Weights of a small transformer language model.
Training: 148M tokens, 4526 steps.
Each number is 500 + 40 x the weight over its row's rms, rounded and kept within 0 to 999. Layers, rows and columns count from 0. Numbers have three digits each. The size before them is the row's rms in percent of the matrix's.

# layer 7 MLP down (transposed), 256x64, rms 0.144, rows 46-95, columns 0-63
108:527448465551507501588462540533469525497591548488504502526473575500449468455494487508492422458462497546520504454599490554439505512556493517522472513490441541523475458542474425465519545493544516
100:511467441596545549582540459520550515476511466510527473548490508515529505531402443418525507487495530511500477519526514432517498554449503521524526511443443439496551497405523454465489466500516513
088:486542489536527539550549484544535493505530477433378510474515524524544533504463525541409491481560476523486458501608519524506403490493540454438480509486441565510525507502523526489512523476543486
119:547517498586515523478564471500535452500480508508511464557523521570560559456487538529501548495526447443495488492472465500460406513436482566513512518568503499493434507435493480531433412508547504
111:506551514494488456482546564519548509501451470434446500494457448502515586520511505580541509477475488535523498471475444491485515461508520470521451485513508552446385472485448551523598462553546477
089:462514421543498511569509456517528531537544500503449527536481479500514488519534519482497369444471489434447475545570498475495489509556516571504485495444368478489490507525449473493522518498522520
100:489478429553427496504546530479510441465498496533549480407420528447460531513441549540529471554531582492513540510466500434539488542487489547541535476533506552456427515513500523533526488467441502
103:465505480529413458587479464479505548482467495512528502520509419507514540537502502497475485478542411472442576450457557536536457565509507489455535518512559442466523562457556567545502493479517498
094:555542453604543435518532467480542480529539547475445488480523507557486537529537523492441421558491516539527447471490587531536475601469518497495513499499457498492444499548491467517523535471540459
096:567479488549507447466500492462428404505585467470517526485439379494447483482477506524510471487485456523524454463461523533482488502450478507479539517472504466465415481484447477552487484525427534
102:476470498508532494509589470539543508493572533521459495466486487436570496492479463484450544464529500471493511492449539557527474452521414487512442511478558508525554417522423584460526474482501431
097:462548517483506506500444483489504493538509555508475470461501585554507517479471468527561547544515513571524438476477437520474429478497462520516386517461549450516474463466605508519460493494491427
106:537496569501509518533526415480420539572539569530484489473474464455527437508469470535523481451510539460535451478469468600452472445515498490473401525471480564486504459515442505528482516519504524
097:602459524536495575531478498466535513522476436514501500489487524425493552442469513554448506451537488443543458520525457517536498478458519561497480535422494498521447481515580519537509479444595498
095:491480417524513531439433556456421586440468502549528586535463483487526463532468506444569499481518483468516443496474495522518596505452520513531493487485478502501539538499451464495450563495535531
118:526479555451491484441478526509491555579500473504508549527465370454464497535498535462502491568518476499461507579453568479526529446472481553470471474575569484484518520498545524547475525518481456
099:528498527467535524547504506480479502542504554503597466461543614416444468469541543506514514490477466529561450549544466431445505501517549594546495469499439547470484486521507500468503493529476512
093:519459501486454506573470559543460544524530484498560559520496501470554573467565510474530508438504534442566522510557412503469445479455430545467449559476481532504499524471561498430511519500499481
091:483481492537478564475484467521428454455502464535448431558488562521451485549483445462463549489513482393456473487508511453447572520518532544505472490536508500483522509435461550485505548433557543
096:491419462503501530461482516581538470535507560471448451486473524489534460540476548472494532449503528485518491473540575468529545578545484565530419483505458479426558516555447462492522523554525541
108:497427546477528514494525520486502531472487533504483498529479584451551519461511450553570505475461485444495514531541516538481427527438542537482553596501447495493532471555405522486471548545463558
087:432501548449455555591502485615517507525468478507490587537499420552488475489500528490520492464535500452447555501510517504486566579495503550485470466498443498472487552472566470478511497537502464
091:463495574536497508438424502514490448552538555491508540507528502466486461578520544547568509454540463500506600471538473564480466420500412497566500461507479521466477471479534519513561496503515489
104:472433529519503486644520490508457460509496523463488456514474521490536551501474531585521426483496445380444457525537554516482478478535496493484493530535454456471485475553497491510511537490440487
098:537548580521513514557531543486437520469490502499456495463489579490547489452456534533465403538490536458499550506577553588436492489488524550532492442538456518546477449537491486492527513481480554
095:469576543449461547566455496493504440461518505522567450485519542537468402503478544563535551524556438514507505533408487440499504424484433492511501477526482495462480522488558521479505533530533484
085:502574496511468474482557398520483549488472509533498520457496525486486535503478519519434519481476481444443510489541499545482556451620473472461529446442538521503429491573492467474475573480507553
088:513488534530488481499500490566460546470488465480434512490517443464418519484448498487509481483559489489504525508421489488491476438543465528497528439475321498476485510446541473491527438521494519
099:481425506484454502524490459501507541501451535534497463506441421465456519538465548470495445514466476498454462490634483511460488501483498537554444519495398526501526504493568456511511526436435476
118:466467539462495520513552440564607511528549520526499543490463482554449453483518512541486465487441474530419494501514540514529500523413521491522408445469564546511479462535508506498524545420483505
086:471524453542474448512460545516533494565534496493433494522551513524478506531547389463499494409471509508416534484472467487472487496562488558495442553478540488455472497517438452412528472545501497
091:469460510535514507511539513531529552410479510431429456484541478501488536438517548490645535550483470489552473467485468500556480493495463487518450513490515558479523469513554517500501494442473411
094:563495458511465464590511517495465428470540520520450491511518453525516570472496446458525424489461468483497537471472543444536502466548573545418515435482425489479511464457454470535504539498554483
105:560563453477507470534449546470465480457516512447513600466459511475455564513468521441501489545495512500535595452465495482497539435462508441444506529577523571490449509504508531496508555499454467
098:506481487511494524531514573528448466547531488473516443516477508378504472536539479511461518444565509481464500456459513450440571462479466581478574536489455527504528443492519521494503490498600545
092:511488590533520495536499471532463506534444486478510462489474556512580507408534560584481466472532500454486532497554565538470493558529543566544510481499484498522556507568492514476571514499454570
088:472447527521482509493537543526555545412537466494540462457452442391464497461585509492472475554482490548485519496461516486437516532461529529500466505509542430515583535538542537467519556480504538
106:543523466517512503529424498558523508481548469509563469408591474473490522565535474505464525486479534503521525471529441492457488510544492514607537494477509446491479531549470435507489546559515593
111:473465561500486539520542546578514529579482509482517491505506601490532442549474457481519477441527549543510543503537534495419520504521507546481540522480479473507512421452479532527385451479504461
104:435505449488496534446508463505501466510475492438471432520575521453531539497527434547529474502551458598442514493499448531507506549434480511441539532468542518505551512531449539413487476473552463
094:554462482567476503529501519482465476532547505484490513538537511469530441494502535457496399530486442480493488516532513521459481530514421533430483429468412481545520479523500535489532599408498444
097:489466515461468515509482523472504560486508464437470531487449499514559469503479574577448548483537538461496506461476428520458529517569488533526400535527471516579474526523450499519531423419459502
110:510564516505511534475523551520520548481539559518538493449476533499405484434480482489523491483532578446613438524480483551444502466526490509489484471538505449516537517465532505411507423463455479
077:462437474497488458437570505555563499488505427502542480515471510484502461553456463503558489567452449463562466469488489441525524416483543509535554558556548488529530481536522544560499468447472497
091:487533475504469487495489530475541513542493495469450499510532440480533592566481510517477512480494461506452489484455459494442456454538545518522520543438465545540531485515457465608457464620566466
091:554452486483563451570525490495409488475548509557505437539495554511490468446545565511457483474444507486575523481441516506489455586494544486531472509559529479492500442504442574484493536506451484
120:536464498444476477523509464503547466572508491519525540533435456487506550584501498399558483531491474544463509462488519401547541498553517481494499475566513454503523519452472556513562543462558548
099:510447493520483473553524479555575510494479528493516512554531531482518481503497483497488400459463453477443490472517503477436455529555542529441507534389395491508492457540438467519492535470457442
083:478476457534507471524458527586389464485462520547484551454530491545492512498469539523540492504517541464443452458412505478546527441485495579508514519516493514504486467485527446445515497575588461
110:542452495487508551472488419503539395544508488478514420501450506499522522546488512504534457476510491499508490507504482540573499535459529463563559634486455498562536525490515451539516539484469559
# layer 7 MLP up, 256x64, rms 0.201, rows 47-96, columns 0-63
102:542494502464442437508427481538439567535470466566502541459525489456492493391582540596519509531518489479513478514484429514538551541527590490531485506504521468531496513451540505487512497533471506
099:525465504471584532514414403469499503425535509487512533467519466579462467423464503548545535514444576472520487512506457498464541465449540529501471512476458493513490523468438512453562490553531479
111:477497473535525533448506531476478449466421495475429471394464575502516508436585490506415476514531525504506488447526530510498485588535518509539492517497528408498445451529547518536476526508506476
096:407483517496562506493437480457523494499528516574610572519471532481464450497559499420464499480474470434471555494542519483476531457505491570526453497498487508538553507534534503539426503516498554
084:462493494405503519505520480504520532493480536445486536447515508478502513485499489533457511516518488542503547543425527588462548399505520450512565488502507540432457463508539468526572541457402449
100:495575402520523521500498556593497545502483515548457492474502501555501477486526533487448531494513532537425520505464470510550520517431461576488534510526478526518440557432501516582431523477466455
105:452532493587492567469526531520497470548456525455479501513477581468495473549519477530606513533437508484525518523457428586456475508507485551503526473435508503554546523509473484495406481492453486
094:473504509477509448520506453526434517513498491560498483404604476509512496387569533510541524485455478506476550452480436488469550557551501524566505506545525444491457484531496469465449486532518461
096:526521433504447471537393590576547487576499522410481517470465516467472482492497413586464502462433529555485534542470501510533484474515500530460503504499504540519459521487517480516510521553490474
093:541525467527536473527480516460551556499500504546483497532505555541497456459404422515489507566538534491541422496503548535508474425541480433480464475462469508513444502417469584496439524459510503
103:547537564508472514535451489478430451490517592499438498503490482528534502451532511493532470503500523478463574496414532510518531509449426418520519483477429523507534511484467491440541412543436498
110:411457497452510500451467505432536485446438467574482466507522559495536456545488515456539503518490454546556524489550429464513456544558563511540496531450560505541518559451518472494472473550539484
111:504526559581554499498488520513507519513477520506492554494543512539551556564511489576511492452471544465505474505424563463465582587530499489495491429561479514481513457579468438510472493508439458
113:428476455498535433460497487575469452540538554494463541483524525547440487541538467494535499482500513448455499446490444466539561443540459465562580462451495488457473464528531506457535485575458479
108:483498527511505568475514465544563546483485522544437499534365444477469507456498480504464540563405478497493567462547507479502460432471504538467512528478466516543550529543490475494424460483512518
100:387505433525512522486464573551491509535466459461425533573429470484549467506506499532539542522533528450448474461472525533513494407535473481509527520499524453542475541512555485537529489480569495
091:492501576536532512470468427486538458474539435415447494509448490489476471494436502490523509488494499551543504481520485448556527504456536564494558469507574502449434533569447479547512404521496506
092:496552479484560487436515560529484501512528496538455568475516451434547529472540488510540463489552473498528528486489462501515470477555473471542508473443485566480454488530477389539503418518392523
097:500428477538562585486411504471556527488522472516453575574526489471515515498444428475480567563546530503530545473518457527496435452489525450494477526506451485529435489469504463511522496511569498
097:522470481526503499448495503520525513519566563571479569472503436492472510484445514474473520517500572535512503470515468473529462496588462440525461463416579513586481526501558511531494467495594464
088:529533502517458530518509525434478530453458409480486601450460439465519457489441507512469471423512555479514538543447520578486512489442529511456467582525505519489454471467509500477483500500412484
099:525499443471510525505548444472509527491530446536517418473476484528503501419502484445469515529490537478534471506518512438543537510529583522408463585471511525570427498465466519563464465502567531
091:461494511483495455508488422551513519497495511480581490514541552481546472426487454475445490590520461476484500499464515561547585464514510477475435472466495488530442434503511561508475453507414569
090:517444499497535452386467481495542490487490536570522469452486438536486471500554529445534610506470554523482487472551517397511469440508490453481503522455497530530509572505504507486473521535554472
099:490516430525522412458498548566523592534513526506475458498471489493538547478532484462495422530407557534497439496541508498484442496517517491511433523479485453547513469558411489464508487477459545
101:512479520464548525550472483495455529467561530548504498511460493505564489504534506472493489476527600520501467529459443443513502434424484503516454520456454431457491424472461511521461418605529497
096:484580484508472477457493490488458574483511504497490520531454469472480500464493503555446466544489549442485468457405477481513486550523476455557509551450457523503572551487537455491525420384520508
092:466499498571422461503512462475543500514470520448456468482449590503467487426520452492558539491493466481544549480523466548468564459498572519511511540487503481483431540490556492524499477612477447
101:456525549536394430491525465527559477467511578465491492503551576449514478515441444526494505542514534519489513540488547547510599521521512540474473462497527486514464477425448503514509445457510440
096:451505476453505525423518497495508505473462524559545472482539525451396530456534527458533565526465485488497453578544545555514466521530481439534514460482489512524459496501463481471514484392471411
096:549540481517516523496463530437461545571562487563588515499503531512500482568474478549418466481540539477418498531475517445447542482532515516485534491480465487531514499441452480519545465441488594
089:437457543468499496481480520481504613481499470451489582545501496491469469512531432517433469474522580448493467478519477483531480495514465440535459552478521511500508512588544553532525428587515506
108:442409476575476540457541469476478512490447469526495540454523501480554522501471429527558456519459514511502469583486543532577419500599501514508514491495497466523491445495543517539509507517506582
097:546554546455477497462461508478531599458483491569483469524495478503519486495440510490482430537520556493507529553531469449512388495547538573470475491487513480504482550533549465484420499579458516
087:477472422502551498488500495517501536489536550587476567492439437512526442514458466443538505557488517514546455480544424489446483404525523501522438511493529519524507492496437487475496485606528467
097:517550505490489467489476563492508481489478432537465504552559519551510515460518462483524424582468486502564515527445440485527582478488464486553408443510431487410507499516532496475521526536542554
107:475466496498520482478462462505476471531553537540529563536455477480544530466519504508496580385500495517444432540500536534593467460441514522518509499467526431522539517483542557537484415504497436
105:396508427559479456435481534429565543486519509506475551558558469477465534497528457558527496445609528516538502522478495476577507524481563448461494504530482515449480516511507515497524521496472465
110:543415497484455505526471513510467500424478511541472502525494549577455551509490526493455584475449486458466540499500563456515490490517491536518433471525501537576440432490451477504552530478403538
087:384577503526543524569513451513503493466495520494461470465497501512481504464529500498435548452506433532502480512390469545512516439501565498532478522512580504525446527442556516524510437532477520
103:539505484484442499421554470576484535481488463518541553532514485572451496547509478476485555515467533463469431472574469469561523450513620490513520558458499479522480478502500511491465460514575544
101:512493496521489535484424424442530503522445538463494478459482508465508525529501541513406548509447463482432548501476534427545459490504548457468512581435488477529502554539510483511578516494589524
096:461542455505559472472524463432513477487460556548446550486535460568512561565480472488557467536467557513525487484463406517549512520517498528476460575493490470453530502456513481515451421489558451
088:503531617537509505487454450499565498460504503516536523538556508491485499448432608542468568552470480432541478483514478506474489540464502451522476497543501519456420491528504469470539481469467576
092:503559536537500521440452452475551538485453516506487542461520455489536522444552487434524498427516552510485532493520484535434481400509459482519524466445522560551582531553505522528465529575473533
106:445522457511496489499499481508588514531516523595453477506469494501479479460567473507446515567474472494536491496565476565482430391449477528447483495517443565576510475512511440514459472499536497
094:436482519447498488498434489459459555465455541542533521475484539505557497505490489488447492509567515472423481531428517524471585507489477499566502534573492572463538474529496573474524526555417466
089:421505545562533534553517510509521489459508438475456462551466446438503512458517412419455508578440499436556492517492515529475489452492487457491550550467500508503490530592444495520478482535519483
098:447480567528457489504498494517493495542439506497574483505489573518543458503442527540438514469457491555524482531494483412556447543538508541471590490483549472545589515497531450508477491568526456
107:527570410528523463476539515489490488490499510562423524459450423530515514493503501529520463467521562495424536457406483468505497474590480462549488532522506514565559476448495506559474497461546483